config.yaml
norm_eps: 1e-05
extras: ["capped logits"]
lr: 0.00119
lr_mult_o: 0.902
decay_shape: "linear"
Each number is 500 + 25 x the weight over its row's rms, rounded and kept within 0 to 999. Layers, rows and columns count from 0. Numbers have three digits each. The size before them is the row's rms in percent of the matrix's.

# layer 2 MLP down, 192x768, rms 0.043, rows 180-191, columns 576-767
094:470447527463507498501517483527413494499525485414541456508446498475499489489512507482506497518488471508497481487507493495484458492540467470478473508525495496507482454455470439434512454518489559527455486492492496467554537460507486513515505518498542493490482493511476497516491488446508487534519505554507504455490558502497489522532456495523504514496497494531511506444467477532481501524500489476499504506459497478538512506494517493533488494513481499528503518466525494513481508460496451498466462462473512496483519471515511474498510499515496545467521498530480505481515481529463500482
091:508468517425517514448554510485533545476493510485478513473523482472533491470517463491509539556473487540532508577537481475499478500505494512521518522450499482517516495514524530528483488471489528497491540523509500499500533522456514514474494476478487485504500533479530498545549502521507502545515509516500521507525509517494488511524519482533484474506495524513498474505473499545506502487512503496476534502508475507502511496568499504462493504538541468511497513469554545466462499549509460485511492460476490514497504517505505513516515483509506545445507465462485470509423532492516502470
096:486502554561508500454495527468480506510555508475490465506491536528475479516487500495518511486482510525553536509492495536453483464511510505496512529506516528542497501522472531508536502449496516485544513515515488502525531523492507524554496450539492465495486494448534490495488496475530467489520494487504488454521499472517514517495476492509505506494454515508514488534471506492473521561504520501542496506488479477474441525488487569490487495517482509498484509496532534506495536488530524525532473524511482504486508517487505493496489512522498560510487514491541488541551461489494479512
099:498521482456474473515478499572473514528463523484495476525522525522473500477485486508461528477489477467464492502503541512512525511503501497505516525504517488500500534473536505484488495489467508514495458519534475420510477499518515498555477486499511488505509501488483552474524538508527519524456477504570511514487460484494549541482480506424489513535519505503464520491479476542484473502532515501513493512515457583503491541469484482462516512520548487490522543500509504516525468522505496469476466513475447492520485487475489498522460480488494477513496503481522543525527512495522507506
101:541500540502442495532478494477538464489481489493518440546502531522507517518506542532456539508503534473468509447487486508489551463498488489501498492518486518498475524495472523478481496488526475497502478480496525496445530481541529503507489512496535504495481473507472485511477526471505473485518519470509517520484507506513507517456504493539458571505521495499501509474503515484469479485479511527522486486482494495518527502507454517468483530536468445555497509495514514493479492533507479491502509531483469490486502456500546485499521488442485485527485476532485488499463490518485469485
104:492538459491503515506502537446439496475481509497508502512522477448499512508500520525511482521558522490460516493474575502459497461505529499479556474517498483532458550499482515516482522446488466500534502496491507505514520496486514502531535508510494504493478492516473525486501477496468530462540515490511494523512504486531501473521497512488509488530486489524497479478495480545514469499533510504485482481512492462470544470507468491492490477501438519523489501493499521492453520481491521475518507482483497539492503543494539502480504481478504494494494537502496507480527442499480519486
101:472518491550525525466496524480462468483452466493520548477500472456479476523497504531499485529491503559513499500548461542502493556492459474519503485486525502542483512502504519489471490454530476481481508497495501522465463484500518466503544476530485539496453493452508452515497482484496518511511523497530545464490537496511515467522470508523556469500549489545535492515525523516552555504496492495525472517520532491536533471496444496511488484537519505490516461444542531448490485448505483500525550533552508499454490495518486501480506503506490530473484542504532467492528517495577477483
101:494523458495489544492521529466461498510518496481522487473501467480485514461495531529498534500517465471467464454498438538510452486467509447486522507514511548507548488473515498513488505511502536518468495491483449543527506540497501533470466548469494504470475508558524452566490500476512516496512491499529479521498526482506539521492497475443497497502483500555494515484490487485535485509501484532493484515485500493511515468477481521521474503515519485502485522458460489513522539478485491474461479502504528519467538493484506467527535490514498503516529540537496506504479478498547522511
105:488485521458555498502437506487481525469500522497496492497455540490526497483482526484512522541538523506478509524536536517490525559520528508531511477465500535575501537523524529533517493502501467464475517504477490481554486532509482499468474487526506489500512477503487502518537485534501528477489480488509545500466512524511520544458495524536495528500495527501519498538500484491492440492484501524466499519500514485499465519547562517525576514479484565451518537479511471535514529493490504512492544540535470510504536500567555443501522509535534517484508513511433527487509516491463505486
102:542505482494478504456443543482457496492566534498480531459536470524500495494489480542486501531484490473485518510519473498507457504507492510477548509543482490502478506522450507529485524481541495517462476482520498544548501463528497486516518502498501530501508503484512502468511479493448477522474510455520522479512473550491505535479514480496497482512497444514542505461501486515508470490481520535416465464495580495502512486477529496495481504507562519445482493492443504506468507435482551421440479504501514506502499482468461488486530506506485519503514508506495517497506471494552479480
099:534498481473514490517523512457502487502488533491441514488470546499482542482503497541508527513507492513536486467530526452511478536492494499508506473515485510502478526485513505494516472457530501517561508453468513475502511484506543496431517482457452480446480494467560446521536501564472478444538519519510527527491532531486502491470518458499537498480505458512504479471472501537499474470552491473447431494501506532544505535505522502481503487494510482501509488484499482537519512487497482507477477477468500476501523486464483497499503576526475502520499472507510523486475515532468501521
105:498483467454513498507453498464505513531524541527480517501518497481504482522480527525469456530517489499558517507495566552517549512507490476510510484447504516522514491494458498502508515504502489503442513486499524527507491492519543496530474491493530530545468512498506515512548487504504490517451504496480473515446509517525488510534479541460509524509467537501506538520498456517491499535508490469479536510507454487539466511506489560514512519502546536447524502516513525484510523539522503451535513492525429502558484500541549528505505499500510491523499511501514522508514529517492543500